Part of a small language model's weights.
Size: 15 layers, width 96.
Architecture: learned positions, biases, tied embeddings.
Training: a variant of Muon for these matrices, 4604 steps.
Each number is 500 + 50 x the weight over its row's rms, rounded and kept within 0 to 999. Layers, rows and columns count from 0. Numbers have three digits each. The size before them is the row's rms in percent of the matrix's.

# layer 11 attention value, 96x96, rms 0.25, rows 2-42, columns 0-95
107:588517464510542473491539467527450535591527430497517442522453528419516553455416466525504452578456534524485557555421583528501536509390562414540562427516456611533480556493557520552491458472513444491466394530427478520486460571454552506485568522527592424501393555480538515465495540505456547427
101:443550504536491520512492537567535427502475456501468458578434651440529444553425510515491484424485509489369506652455451462475601461508468574512435497529503543453468518522449541500489526514439557536522446513492560555433464505544540529472574448617490568449437499510499534515512469411468502446
103:596575462523459506495487504481490527536523459507395490420440509500520472513480470443529532520603536517506559488487595503475465496547470488545402528460406460424461481526412466543513469551568547466610525461534508616573470545432487460530526451499540406608465489470432466471441598593541486503
101:459435454503418571491569588504534462371535507494573488512414522560453510610567441519529598537682500563511464481479542446459458493485592482532427507476507527465472456450521517428516524536470486470487571485467496501486510520529465525453495457488446567539532490533592408453428524518439482512
108:466610569520433525504513564541452545617492524561463427421522462485521613513406497431548489539490508455531442552543499419492507598418465514464548539532457542461487489569486577492429486569516448580504545459526503539493555427470423460549526476427475513489458510467464484442451428562539401542
112:461554525558486482583477438479508495506444603469424455560449503541495491442558427498507418426522572489480545525386449443512587647472473521496491462509495512427521501440528530545517548491484502520414588539510538545487493444431450560581478482541508410559502471555582537496468546516575497395
115:462531336457586526512507447540452497435511503427614492504430521449493464523553524456529526460498508496528522504516525511530660510616405476442509499420516560549486419546538525437458435502482492482467497405477441571473556460480539569492540518434447555531535466462475463501535601529505490523
111:536509573539475524466521574503501521552490525505491545556556462495483540533548540486520554467526546468546497560561413476497526532465474449522440479501460468543484416518535413566521563497592514501461463565397626500391383468490449474487448475429455559614518543443426481456404422417518466520
114:557535549577480480524479441499501525518553582404449562454488491549536526543509554573477507455564538457472526628531479491554459503513473388501528588547454471493499564389484487442454459512496500489530537471520466469484426503448426535540547393420490474384586601512434566459446481514491572493
101:534432526493387596415474530481431488544513460470507513507379523518516588496474449493571501477548518404505513417458572573504497551560469427442481499453435526474557475536482399449562460454565539495456507554519530512493545505428485480568426546484541493415550425529506615579508513514504595489
110:448509457537489461536434595447521524635477518433520461552500492474491469538505438591493523585455528580570465509448386531440565535541449597501506584458553550495423442521387480489471479496606481432435568441508483546533529527520504447485454469532498423458512465484529523409527473501580508485
101:458497437551523486499388556470552551418523513485506476571512455537607501500524567523561541388438449518459499447534566545535500532381477456517580535467462511421550510509485443527514444541521472426514536462439516482433486499511451541439473485505437480506493614495543606529491374415563565528
110:442463542449520432507444583534572437394518560513440460491509552433542512517503533488510510461445520555523526432507475491444415510448572552592424438586402525553491543467567500507445451429546556575560525394470509583498556569509521519492464423558491549461594473526476512510510493458495560413
110:501472467432501600522544444521444524387496402543615521495511514497442496476463554462538504472415544501436524511367555487535437473459542414437504493456531487499460483502497496500561528465447450555518587494505570543422571636571556449558571484537498455527569457484476530452473565473563495526
107:493592478398493502494545456526486472432523528478479457522483605510431512414524598570458461597460577479447480599525465644611528477512468492496458501529499413465565492591521541481504453560526514436524526576529458480513522482526463488415405468450504449465456469492551518513395473540490505547
112:461541479418431424492472443516536430514522529463617552543531523562601485433485548540616452402536478515520389512404573529494467492585473428534475418442490477531478546502511480543560503468470457513527467408452557498496494485550480556452516615532547533506516465456494454506481482624545527478
100:594440539484555523432500556601477472559511502455614461463625476555621520495504547520483458464487496429393524435401424499453485496422522490533490432523508448520473486555470513416564534552522536416474470550478470556518481526496483578529469464476466547532523473563471433550520390546530519440
113:527507515449470462466433413465453515429492547497556469578469505464560537405503542401520503457569479470493452537499517489436425488480481524516515557503466528572534578512545431374457499482620525571513434545477580484509454564516596488466550450557455549519480487599585381525464520433516521544
100:480397479603559512476434573520592512559514505421556456491591536428539566453504488562478473495536450509463407468560568475514498473543440531529472474517468422384469583601473436486502535414397478502493582519457496484493441461464507440587525492508554438482513499597517508569491527530477475446
111:501464450476576499427497469403451493489487469496540587541516440395442520470442463593462544448559514539515487494346526545504538481448452605489485492557463567566458607486486545531529503539450575468523439497570550404430566409506535507469548441468472554494447445458519522578524528504507522534
102:517556491437440506574429459522480418487522536508493543547434485470427481548459531631539486465454423407505569463520444576489482654547549452515554438432534420535440552482488516444535485506483488498492526500532485637533503559513528434501503527447492447457521585537548437512463502524408436547
104:553505530536529422503488562519503492424485485478554468617489474529477409481464470440498415454502491469513536511435549461420556426656618505450541555525490449539436512532517441544458432607468416514561431488490513472511459538487565512557493528474526458555574472545568560503414427477526531470
120:490561567479490587431475517479508444543435485495402566461520539580497478547499486447528454530561574489527538484575549592434535464389522497483529530512516567489548459542471455530504587565466431511527508464573553467565460417505374467531361437528502463464559484515523479502430442535413541495
103:458459481488375514482437480536521482515560484424460533551441421477497474441536535478497474572512503538511537476457481525555501447547459489508506368553447551577584470536570453511410569572413509460536586528490526462480491503600538374620548481529451530485542542461540490491469522444487591450
103:531455492445594432509478557539483582500564511429536437635401505535449525454463417502469573586450433480477555550526452474567425424457438592498474509533512597520462470464471484476532531521482433602540506510546538486492576411476565476488409513467546482503509526527546434513487518507528521408
102:513528507446524466488493520615404478444432483515504598504595505456571532480411518572417543563451515518554436476534464544557449512600434457452560445521408458471482519534438527355491545515523490587541472525443558525511480526505465490578485492477504558570510451518520462467523506476475603414
103:503482499450596536527574453539579543505492543470527531558419449389553516574495549502414468561496527444530416425421578446392398581482486515490500481506567514603504427522569461501550477548430511451494504535498586482539496496537547524407551436520476479456454541528429509514537473482465499421
106:473485478456402538519595423598466449485375544467527498562463484492480469553567541458477561474502419549483473496502518555483493468546495520458500593500435501607448506463552505504613557472563491559534496538415485464531511434539453517465510451454487428451495475523558486420593471562633498442
111:500381441369447503445611507480545517483532504500561523512465484437547516403550568460446499391514465489481463513528512414584481496533510561549598454537515445475529488503434562476543535573571526517530480419501451534501481597514511413492437527508512459498507581525574570434523487475399523477
116:550574498464481528518598508408484436498501483515567438402541483419592450561540441450511443498475557463532501434452541552503505557472477486470481471558478536444384454486534510470535493495518512508568554554556523468485554547546504476411600378436534563491550543362583485478525561506526508470
102:591516564540419505576546531481550489533457522434449491473539543444543428530483457470433532466550509433556584456506518445491544482489608584393496540509472571498519511513442458490552607567423438443547507535476513444353517550434482443526520472576470513398500572496511512509474506535512427493
116:546500399560620466517494569485517487463496472538529551478563543544465439462466491538541452465416494589403622486494490512531466499445466447402504566465570556520485459419492465596467482489432450559439567457562436479490565514509478439526467474418461530520584490443491590528519567505540482565
110:517459402528489506511475511502514537544406555481457458536477485554503450500460424487534609478437585593561502550539460410479518487475574493448577567436566582413480450544511418522479505536478434513467568417486542542492485517538497522413452528595540587537499548530533419426473547454495503406
109:494569464513518528466531414518467437510515447473559483528424558339577443510539517447529494429531487458544472537491468470529564483488426479430583492455525510431430468636460533542576512572476446482498471531589511504464442490530606520463587454569519465566519495457518612479499452508525458539
104:484531497491493454462547475567488522556461496436487533597478436523576490537460487481491543552636472521534398614500402476441468484531483484411537397544545437563556509485578509461513647456459480458459493454509445495499570527495461468528553528388527481507515462509521490553608489484421519471
108:414476505530461538449525477493610509448485600543608493467514463551455447455608525448464463556490433544498523472540504505541538419476503489491432519490497514468540498595571564490543519501473485478523467474489484414479527407501394506499449563454524541395524608476650482417546511516438508464
102:530377423472566576483516486511532525573495533547561541435517476473439436429490517531475428469458486442518402440469572410556457551402537504520510471515519507450487464524441502541487522483501551521394539456549546528538602562521518492546506491617559543425511461482401527525568562530429573480
105:499502483502493434456504475499563487452479468480425495559560654328479464473461457504492485533454561538479473518521524514492457618501543536563461405512550492563537455551459506456417443594558567529511487518456475530487482524489500412434603527509516447470503509523508510441542638452495454537
102:362491527484428473480482585569561450533528510480530544506418555524552437495527489443529529436530513488485495481546467482669483533489448506532364509502426576476534429521572552510459470492467527554381512465467538505506548433492521513503543510601465558518438431486409508509512488468599488509
102:533510518523565487565472463485544428572383505560463541534490521414565518584478420562440553458437468496536592420504545450555513487400476519514569583568474469478500512558508592556420511432510459498466463513468497459533523490501429477485506551461484520556482427406603483426522558437567436497
098:485454500484464508552604498466446510437466488555516475457451535458477558470435487523540519580475428527494389409564496506500505462552526497411518507409529482509584525518497524384555524488512484505533566496550512450516656488472484537469518542381504528467433464448449499550537546582550450634
# layer 11 attention output (transposed), 96x96, rms 0.229, rows 2-41, columns 0-95
104:462495512497531488626484456465502481620430513493572426541434489508451495431590535416545489532495396433557545489411544575561478510533526528503565461489557563488422501570430521524398456493530459502496539573508419454466462490481534542486566514379530566574551481444480497528524432514454510495
102:467510473496440615559560509584449533534478539481474536440465501522437474499491445534478468481536430476622484564414487459515464500440408568495497544504584466506452501514528380514565486429424482430592492533499530543513513517493454457488500555430576538482543432549557528479580491457405502629
111:513532541450550444506555515469518544539514528510520488589455588485480441497454579411488349515437542511551527483509496513498532497497511553479520490541338461481518502380526384571543525563492621445420437473563510516565496493499426541532540488480507489535542521502483437403521513527511490419
094:540564496463446422510512618451535617436462432470436435424478472464514456493487431528425486494508511585520443512437549454498458539467547404504575508484486565584624438510517596438582523540449547478474444468549525529531564506524513536563507391480511535429509565500441513492512523471545481510
102:468392476475397538550447551565443537540487463521547410543468434386530500475488599524507457468450567404510472517526490528444569479537467451502414529640591485459492529431507561538519412426529521526488420534538471511534475550523529546519474455499434543503565505617527501462518545469508523492
116:438544514561536494494426540476412509465531504475434498523493517503498450542507540470583510459462567523509498454495492493598378490493481577476432523542534466474477575455540550459616414618523486483452503482451474455517553648436475474564544476457548504495511494472513506376594505417460578474
116:481575504519511466452537551467489512432512441460560494405458473485537448502422483529447591474456563467455569469545487447521537616559469472518583539508518421539492430425476411407488515537522424473478508512458491454493492448525495518563574472541554576552362511546600532471507514629503529506
105:514439503590505505525566427498508612417434478472458480498570492529495595481575422439482449421553515469503518474454415465535536464437535497537447493523573510433441511543595538438526474558556484567463446523491519510531506449485468474485495425589494457562569554485420431487540652464555491501
112:527371453469447490452544453458494533452571494499579509550503500481572460532486510454504424523485534446424509494472395522513522496419526601541516500573525608505475514479552484502566461520606469479554479409520554512506580475458473541567531538511511447416400418528388536449537490525525603485
097:509556488517481456347536476444492570461540495552475504646521466447538460580514481436516486490459468480443490439553489481489540479490528545456607507542483446589458433484511451559505476520488532480516485574521340566505555471434476524530528532646464537430523507436471469474506484492523590509
111:537530468521546551597526543514466503449428456468466543533534425518511525590486561484630463483499447414499520459526460482443481550486402426474484427503425545485512600569463474502517515506479589551481454493532517437547587507587444394481491462569536532498430554545574509450527471515486403411
094:567489443455413514596488405436437462414442519491446519491559544554551461551517550533512499487561553472462501441473418495525462545566490501513523489523460528533428541480474563554482364398461527528576534486400558482555515437489517528546563545541555410423550567500507462524442496579452508557
116:448552503471460501522566405489477486496479513557465573459485453513502528542460484521432518571493469646507495506502489534535456367465482511543545492460471535512430449507434467522470488417371513522475510523570517447473586660547440520530472437445509506484472471623481494558562569525467511576
102:511495591476519465441416439454502577518583488529553523445466524486519529421583466483506529458456418548587501537511492556426549554553479517425473579511492476466420426453508517527489508602370425463515514449476457490510500613558474530547523543586611467497483495449470491463488506534501392560
101:579450463425458470541663463470550480569570500400465502486476430476436482475543499523480570456489546575403549535548545578336483506531483549508487524566411510403515512487559514480533513518522467511502437498535554509463536424495560453447535566499517500482584414457515443527528492484525501487
111:529567451498436557495383551516588487481494540538547538552507596473476527521523433466424511578496544511462498479501524451464520452481407468530560566446367516488453467413613483439520436516516478463456585468455472491446497539466463507559552587524543547527404537487462542569456449579462492572
098:515528523549436500487547515346460530498518571499466485637551542463533423505542511577485480485505433478560528452541544475483545444425474402506443486427539474535497496394581546457452495470499427476490596460539454502549425453584560502458447561471458478436543495499505502532595533555543512585
118:370482549484554511519494593495560526547443492515482510459562532477458493470492370487424532565526446588391472504532420545518486487447427468538572550558434484487450479540540496493484544541490453474546534518479503508474442527484504576547505459538526445495585510534455397486484420563423579632
098:530522477529511543557539518457418445456536517502594508534539596478502462475542527452505584582534453493460407492489548477493422471467514538583507453424498543566488550492519551512555452415544485365509465482446419535508470428637470482547469493568425468488594407544516551477520510452462523421
114:491517533548548563493454562577458503492431538472479445500486517597493513484483489499394509517461509435503485596449528582494524544444448523420543506424401454520458485565407519545429536542539437408444428549439540525475519466556544447532459643518544515469506465481500516619455552566451488548
097:536538493527507489535514481442564470475564522540447580506422489405510491517510463432499568502444533498490478525532437579462458432504554472426556454513610578426492539521586545420429505520411584505448477450532541577498426471469517432498401517512606457567402521520522460466535435530578529537
105:437510517497501532568503479406471502549488519472601516529594555428492423502559533504502521457559472597467552611469501466474466501402519449466525449477504467546515361524474464627492512520462384550530430450456552560502576495444506570550513512517525461586427469538549424484463461515523472475
119:514461439498450415397524452489604448532529513579490469584524447470468550512515585501580472422539486474549489508543413525440441497462552543470405522463456539540536548520516526454537531515559542429529495493441505533558585428468536556586501419473451539423490568532503446486433566408537576449
106:574521542547443534433512534489495455470464517463549546500453542514519606507555403522523456536488521552530462465539468601556492465537577499523563453455506471438474512519484446493486535598470458471522578480467461508415586462507464595544545469496514402446428464484576418498564501348455420570
108:550575469550494464489492502465512548570512398576487513494449564424514511443538423459516521541480532464497492610488483529528556519440503542600515552415443434468534564494355551503474492510519453559514504508501582473444584463557508407505471500494478535468540467523598403505569424448486478387
098:417459509533478537504537475468435494470578474615466552606500449409531613436520413574469538522510503495435430498582545457495513503480527456527477503496419520478461505513561438513566564544493525463535558542459539464499474453471500417528469514447570526594568366520440479494448473596553452501
109:501444526528508567508524455479461428433533339470521478470426572532493553540489446497494542426463433487596494519497507463515432430453506446554565497409482513470524456590478616517457535537568525481551463544525423576481458530529452486567513542452463503454472551545484447580617457546548504572
106:494518444595610527453555528498517451422545468505406505516454439487515480499526367560493535453487414539599507578487467464477517494527536378536525527576368466449574485497498487461648416479556497510492515494451567487555547527562483536442472568521463463453470495479472498518497494571499506511
109:460514528585544553507507471515522442504479516529449485486487521515538551485603518581417548565530457510466477514531476475375513527520560454455482511458499617517513522344356575492514537541418516562568515471502498525510469445445453468431578458516434452500515438483504490435590423516547495572
109:464491526463580501576465573504432511459558547409498443416477487463490579557450527497509521452423508516533515507495553573442544529491504389536556494453446468531463538489508473549453450606457498554566450588491452386573484511480499519502445559453503527410461494516422578496474639445543564491
107:491420565502582535455489547519386522551522539487461505527489607511540456470494389480523544454514476437590490534433488493527490559465545497493390412445575472602594593552477524493510505486473382472537492405452445469561513551501441523457503518530488526509442464503552561465488501415521519588
119:562509517450468399522392478517469576496564547542587508356480453372519410522540593590536520459448594518507503491504473558475512439487513536559451546529455501480496477532436435434543509471472474500536479402468514481530562447558497497489603544457517562500453486534497564497415551552492470522
109:422500485438497461556463494390549518578459442511476506527491558544559509475515545520491515491470440436497575471476480522441462555468519460459457518511554488504589565489416492442589477463457531524484557444518464496565509476492491491602643496477539625586510572585450465500454391405487434501
111:399456484512472538518521537443424511438542527491563499519505554540468428496478527442463621454516484415546576500468549456477468552476417514470553440514444435474489554484533468559451541496541484537681501520363465527534412458522466476529510523539635556520524439520515486453530502560473531499
104:503560453524470510452452504523511429418540433530491536535514438511552552501575445490461467470479439444467482576518519425455428492447496485546552525539601556449463484515571494539544566519610505531511630521438570510592506496478488512547499480425359490457425399434501518564483534458464583523
111:553492437516508449514527551485589528515503483453496462391567502506478479466455482534451589462588631484474531508526552492493464516587550505542530507391493491518614529474495634414559469503540396499496492552491484537467533424546525510441543455521444520430507453421460497522439533376480526454
097:504394556481506478487514510560521469454504493559473415483431540553450566528546576533492489459461497501609514461559463506456478450464428489442502550416491552489500467417397573522383562493445560504489482469594385512528498540588475447518540524615461568524442469536508548555478522466588535480
102:502441523446525476567544448533544445571511550552516496485426418473474557518471442423562587480409428493475539558494583473533419501482470612473527419561459558510467557547541396476522547559498520419512447526535443412477462539552416471505542515473409467548627537508461488508517536478531475544
105:500492540409416579472553478594568503461511443509496471511500571522493504486368517474494563489548553509526600525413548446535591527493452519499542514491457460380430455419514460419523508498484506457489459506476435501495575586513494586484537508422516490522559578587574423501452492408489516554
103:417492479507551449570472513553540454458521446475392523464509496508518468479538441447585573476497648437482476487476520530562458460464548456457467454443427549540492502564403412534512478451558497487454527516513423484590472527507625501475500615459439563547599476579512516519488513577488470495
# layer 11 attention query, 96x96, rms 0.192, rows 32-63, columns 0-95
108:516451510582521445482571516532493551448433474478482540545534489537449541515542547412439404451509403499541418541468488590458441528497452486539481456533476552516499476463548498466545535565471461418441625432512507393503480563547549558572538529554517455591491443556438420528449588551457514453
093:479516540470459537527468554526547566465537526544517583565539574453540463533530490500380580492537428497444520516525454497504386486501467509552554484483426457417528409574522549470422508378529584456517492511503476515488576521602505495448502461517442427469483420595511557420441457525523479592
093:458507440539443456573448445517528467483527463433430498539418423594508516524456563550456504487516501494447501555513500490533500560499609485528463497436535514370501436564572417517496572549470557584557410461412500400544506508569483429515491530604488475550507511520517503556535506566546434417
107:588495563509563431541454441480457479503386513531471506523542463584477449413544507477537483473577491595463515557481531538543425473431483462504386510519424504450538381531482565498528544531572474530541538446489488546428558483421464526586520532531574488428467438529567510485520515533396523587
099:490436548567466504479405527512572548462475444491499475444542441364466593498437490420514546490480451533547525491522536481532510411476485374544488463518439508561471498588545527429551583585477497536474520526473506505536545478480453562533531480580553554522544460508477540411448493619412440565
096:518553554419533495435444451518544510435451402541505506406484422569513490503484399515515548459466468516502536562468551519581552440496532553469540382433522449460557450465562533421552485497493620427525530475463455474499522581497570542515474495513566439496529460522538564507472563458551599401
103:515442474395476503617490534514519367517600493506465557459447468529486492530548481488452458622476446454537490482511479596550592497380504428438544630487594512452507487539532598546520513421494493563410465496499548516468513475501489485459512489518550442497514489500506513442475588505461537457
086:417512470524552472582472453481542419574513490538663453522516466526547478559537405519583481459487515572498406460418487587494418463460494562448523506458419503426508564433446478443553472466574567585557474555458480501451507543482522477540500522484566553461559463456507518509458516554519426554
100:449591458521473523481492501559441517442542447495554500508542461517472506496523550431441470505544488526497485533589449465511530500506630534494532650547378440414459468533486447560457474470525492444498527442587445477466418473457488512504558501538542600492509450467589432560465599434585459505
088:476608583445521570472432531463495574477565443443464470532576415472410534590474464464497413521513561488476520557456434448474456528457407482517468468508470503481463494445519524470536590555550480575423553534450487497460506449439538506505513533528603486397607470522584507533553472503568427498
105:465484586523486492460486476558535563406440439413574483440421491483525456523472503459427451507514440438523529549493515583494524533475577518538438516409430456519546597516550542553545510463435584464427488521435549464500558565442375528564497575465552523490438467536518434527508483614502539524
103:494454549507538526524552515608470486542463481478528480533478518513562431505530443547569579469439490601448554521442509436540426582533519525494443464458468492553575508493472537509475537549484513506389618574415521471560510495570426453501387507469535562420443470498472475612485481408476422478
099:528549554495388453462451474531521370494551498335497472518596471441567512481524515440473521522537476502423517490629554573549511518481411476435503473518554565495422482445498455515511552477487581488575464481423525552574500573479464510537529442461480549461545484526492547426483456526572495451
101:541568475551523550561487388538638455568557434451572519486452498549480431468422548426576509493500528462532590500499461530522559505478500497496474460547422498548408441548541595455495551488526403546507488446499586434420495553411469467403507512495482528500469471550481464455450538505518565450
098:466455499609471549471507536479425474517419439501583480438441513546462487498595493545503478556524556400533456418578507461482481505521502523407537469446406486529521577411541532592439526530489514574489516477481508541546553608551444518422458500508566466500464508612551478451433473422531530437
096:497456526640538508510512405447516430397506466485505519510476492602572566579431512482538477570458501457441523453488562533530524540437504504551409534555454459522511496540439530411431539532417456486567418574493518562552532552512494504534496538490466474403457453626534533533438487460458467451
104:468534536473503503408577465521498460441503527470436434496484434510559454530508481502527483449510509494562426534482570545503437425650450486558556493439489571445554495478477612638497490487603493377534466454464469491571471484451507525568521555501503503572445519506557519497454381461531466476
104:479538477483486462453536518536557481524377440504489515514447526462513474541536513541467593561554490489554486414516503364506537416419488515445601496574532396382479472540578447512517489466485477560495487617504536452590478458493507470425523525575449519487545459462524464542549540509529553389
097:550518539541494519486519442567409516501496429466469478512497489485505539507470590497540520476489384487475432515417456645499541513482467550570508508422489473530442442482587466482480408546532503608542497576537559451610528546530568456512421465531407550469492530514566488444465413552440505575
100:511521524560422515407487526444481544471392403514525518520380425547455533483567590551506461554462515479494436628526540591510470484520442530561489421479495611537528530516473520493451380559470498509470483510492514555487462492522475536441538562523489493414528455535524469543405417557566476476
110:480437489600443568426512533477490532465436497417505579480527461421507501555523585515401564487495466419524499525462499463521497588477492571508579518383579483557585452400511518548547530495431516547531443495437461515573523422455515422505523541471477577520587569496406477494475505426487483480
096:438551507419452575483508556436555469472393563477481593534452471509520454490543487457477526554430464505506494488507577530460543585560511568517476526471520531553435451499569427516488558488514486517550471548556522440454459540473470496567449592588516599387440538409512473499542513486517378405
100:468424453452550544515420463466469483519609593502429518593585565464448453449553489485539502547469548547480505449507565457510518435500421565479585549519585394506518497479503522526519486509477401580526456441469513528429517458478502447459505425476433493596526522477536528555445585596562457452
105:471444437540463467443513441490456534515488448530436588509440482533499469527491524435485501433505501513518528592625576527465491544535490485510451429415371522410538543445449480526559535550512466420503513537530559501588406552496486633545465530528588558543435439536456515508552471448570520485
125:412486507384447537524451553556475476527575530457462566469524463504521437566543531424552507559531498572522564523476535458460551477534532440379561486524550400468471514503623489449438466456524536565456486501542494482413524439489575434514515428566419447476529484505424589518545487491500586547
095:471468489471490396402448548479508613484427411442499463550588563599552479574519485455510517498451518547505556504587510528496499534465538452516486545463466535434434445531568494472558515509458483476465456473589579501506433564540496467453616543485527524400497596449448429548429524479557516530
103:467507450523606519516546455473454496549454392539502435516542471530589603529528491512486519402555534464481471563527492539511494427379553496562483532609469513550462558549477472453443486461573494418515459415409477464483536499526497489550593504476576514464484484494581405460538402517565551479
106:497557561569514588533524490525490488520452416584408522541500549503484456495519546474400436445527473569476555399488505516513427456477478419438447521533491481530446536497479537503571527549506505546573483415483460565413488446619611560472482579458605513507385470432507542492495482530478494463
098:544558463471571396513528394430338514538583523474448558512452588510489531538488492432398516469507465500493560543443463485559456533493545446474478534502466549580470440565462483512420439588501499516548512489486502550396549488470491581485439559557526522459564485432553543498478473559507525573
099:511559484481496476610531510505490538638477479452483537521506516420523526505521426391459549478456447470520446454507448520506555452551539470455420434566556588486564438521555537493547458526491456426586535440489506589518577486389508409499458511497497468476438521596544461447411505502566531564
090:496532512472456514441446455419495465482450575540566531408575562518489473568450513459419571481543521471492461496490504577427570546509497471459540481521473493475498657574485493460540509555482558535570497598394424459501507465468466396477448536556402452510489580558532549495511455399497505504
103:552437551487476566453388467486462386424514471523551473475475478486433462580570475592457471585500557414489568446518528436474521392459451549516522474462501504499527530515461451573452507631624593491562486436508599498516471447482513534527512515466491420468591505521471490481510514503487483540
# layer 11 attention key, 96x96, rms 0.194, rows 32-63, columns 0-95
102:556482462503492433537539584496507559496465450580497447491558529491483533424460586412385574487522430417628493563488519532498454494485565465511427481508503537494502548541549592516486453558396445392428580416522468470510512479544527557513404604461494545535498491491464486482466489482455546529
099:568522491555518510580449561468557470467478468482510555566553462502533511487518444531446509445508506526531510499505418466444499480485516570535420502435454504463544435505573493432568584455477556531487528427508515534465558464593478492458546454549485404426531516582524529385522437577434381645
095:498445503569486583453462488461476524444526424464458468569473486622563462553477531496492467528518489566561521534452535403482461612507453552546462516514506484409435530553545525469540581479555543576419423534548488425474492441455501529540453589462520480483549425380491444530543421581549477505
110:572546495479469562561461442537542525503480529578518494561520462486508423451503476391493517471536442581470458440470457511532489484497529458536405471543452491497517488548444543556487446558572548530461555484498392524466533411478533549618533469492592478448526388528456483471486504448390576633
105:485429488421422537475448641497531578495408527568590433501510453499556498531446469400485509517489445559469535509523468517530459562538505403512522525562520511479533602508487480498514525486443581539437436383454434459479508503515566491482507397551481515488480486510518602505375531548501523564
100:472572482419551469467419447533458500444443424526603537521438540520529533504524448425524491533518438542600578469468503463573486586413503490395474524478509477476533425416557572499540491521494536516566553587438574484457483525416493503430521538549510508441547453508480506381480562493438531571
106:399478575463573418496480459521551506480538422439503437470543468558452507458560490508522408472446496406424495559411511505420559532517498505478492527394426483526517514603476517536492535527466503586373481519567503531459535546534513427534522556463577536563540457504576511438547602467528526463
092:510566540543491509523526468558414476534544546426536490518535409505533476470525530420506599563455504656526522473443446608487507386478490429469597417466453452471469442459471481511569557529502552495496530539459508557507569433458528438530426448528547505430525516462431532586448532548458481473
099:485508447575592412524514506501473483536461490474490557487471515490472547426500558497464413495572500536536480478528457475442517431464479589514566493572464472518437378541552468398579549542494415470500492429514481427518406571457508601547546471487526600572491432487496536479422588548534511580
094:526520468421504539477454517540452507614561499503529411607462467435481458556420466435484534488445487552473521506503439468482460514535429422564556495549470503406557537445458534527530588482533482480476511508420501476559530515490514499398485550518506515523591409524458522608527612435491429615
103:560520470476520519426505559540529537437436484424504468515440445521552444432490466389477438539434500595606460570493505547525425514491508602564449546423508460569566500463478618570528461506466534481463447487530526488537444610507405479532526492492536549506502459481507430577417511559438538528
099:433427534508530535537442417565439437499527500436467481523542564542539433403559539498562616564482455531447520514441539424563526517521447538437541536522514442554514588479499548473448468543516576441506565501527536482532477544587534534436480458403547454370548492511456466506489469436436455577
101:508622511482453451449492440512507416458448467370577468461519446509549491518483443552515607509545470476482554472538541459520500552437612521590428497444536616502501407522418517486485465449532561499593468491440516475525513570510479510547400540518458425507534493489571583509448497508562499482
091:477648497561498616485444436552561519532556528476498519530482487462473453416504497453504400441491479521511569508537405523488500464459517521516542560513414383469476542476452537512491461487540533489507480414537480498449501493454561432488543619473565459504551493504477477497524388583631563537
098:478480457631442477464476522556519492494400456463601507440486442497443480439645532479468521536491507452527492515643539488562570483504469481423603457498506455522468518420495539583539539497467487544467502442468554472558502424541463491442596506468523484529520458552532367507455488491559466488
100:538480440552388509461520432504531482468603478493484511584488425557514467511469435408534536507484537545471557506469406462573538576386554529543568418515430401569500548599496447533491454516454485550518498514540484524528469446535491529507595483488419487370556491463579473535525537529533533498
104:596501443546530505538553505518501498470542465504480528494491470552393369533487526501561532542489460452487413441447529547487459518441513514469536563494553624499561526502521618473462552384505523499434641531457539501570523520325503488526501504484437455522432468509496531476446492520469489477
104:465485476519537357506412519528572528443492362455459555412393538506479536542476534542507503500534534537476450465606499410457522536474497420515490516557499450501483483551518512487587494487586541478492414566517520533553534505465489416457580481498532576449562572488413508488486456498579583450
092:553458489531523507495580464421501445526445505492466483591560463438541532457455482465553580522440460528559572555492481444566531459477445524533521481418551469487532466566543478443447510592436561508453471472459446490527634447407572455477513505581451563491523488585535483465488380529529609456
096:557602373514424508441528543483506403565421494615512515462491475473491539435538513416521502556513449491574559545493490453535478448539509540454523448489508527496519611520514464521521535445492535460426519520520614455502568536441447591497540488534515384467506468511495462566422439422482461421
113:534438511523525505444489578450404509485445510572534385481504474510486467553489574546471613455444611434543499511500542473450543486473487602573526466524476507457516502430513504524452391459499591570526394519530520406568486519447519449433570546480433436521552530553456514560437512497515569484
092:432562436530496478483571536491477512459458513508515487456556433517504527465481531494653461536589581539445497528538493408519458516474508536534510576509372459440470584442514467481493465543501452407461460567507386460571480565467493497520471603558531575409445468525543537486526443417452496521
104:461471602443574445457433414429489461537563542527512516564636585485361453538530569506542548468607577467398496516534527497471478450559509576485523494419487571451476458469544461552527471440512460490494452464465502505490495483507450456538574545488483554525515530427449600449491502547499482482
101:583535312512487477468547474551412427468524542555499501455435505594596449512488575468513465506426490566560499471573545526463502588503528467525432468551505481501542576499455572578479568453433441382566496528476505416507464476450530548481589459457485477525512463547505487481487476541480531519
113:476459586407538465579437448508444447475511548500487494439524527453456447512550438588498475483508508506498547571526617503470453473502518449494535536456414475485450394483624465443535514528595450517472524548535502412400616482509505492527550522594502482489465578481551594456520490558432507533
094:457473462500479454526504513502382577506538444534446585474499494519579601531462538436597492575550506473472518553521394460489499472414562470605463568488461504497476443578489577479499505538464489487506456423522597528460462510425449532552573582467565442463492426564480451587469499551473478437
108:526528495583467485612578507495478528531392448534470586529483533469456596515543458376579449555574439497510500414481452524495436527448423530509438498521589544512440438529382538456489474434520419524511516489504518453457511461516546496460479536489527466489516561514554433634460545558473537508
105:535550543552551478486483513472462480488465528511533500534543536554439439434535481429401538451577550497488498445528415495457499522521405437441477487630533581543583564497437468519517467608516449448542471457487475522482507451582610507500497531533566436470324462491507496480570539507466492450
104:545553518515483493460472445471445483556523489502367468556543542532544520560508507435390489457464437517443422546510497450572541599529501468489420514518515462600459494457430412501437462479474512529570521448571507487474596514508525550482450638521515553506468428451616524449462514564459550552
100:477576479556619622525486442436544571544420423507515546476466520526531480451522461420546505451482406448500402480453446544534543521526569390524429482513492495439543449521546507459458448492501486521551458486460603441574548451569500414528432521482492561442509548563558537471479494517536446555
098:506466477531494527453400543502446478557472539390512574443499449441500483484508540455516628476429461505513456465523430492416521540492528489542485517463599448577501545442578492446604473516536403583519551582519504410493485471466469409546538496552488509579512525452536541583566530442487438423
104:513530509518421427475403446520453498463516461506555525430504474514503447673488439531512378503547527387486492546437544491530549412535427594448523441442584507516615509405530465581484519498573539520461538438508492496511523488484528498500468436494567493464519517486574485498455580531470481549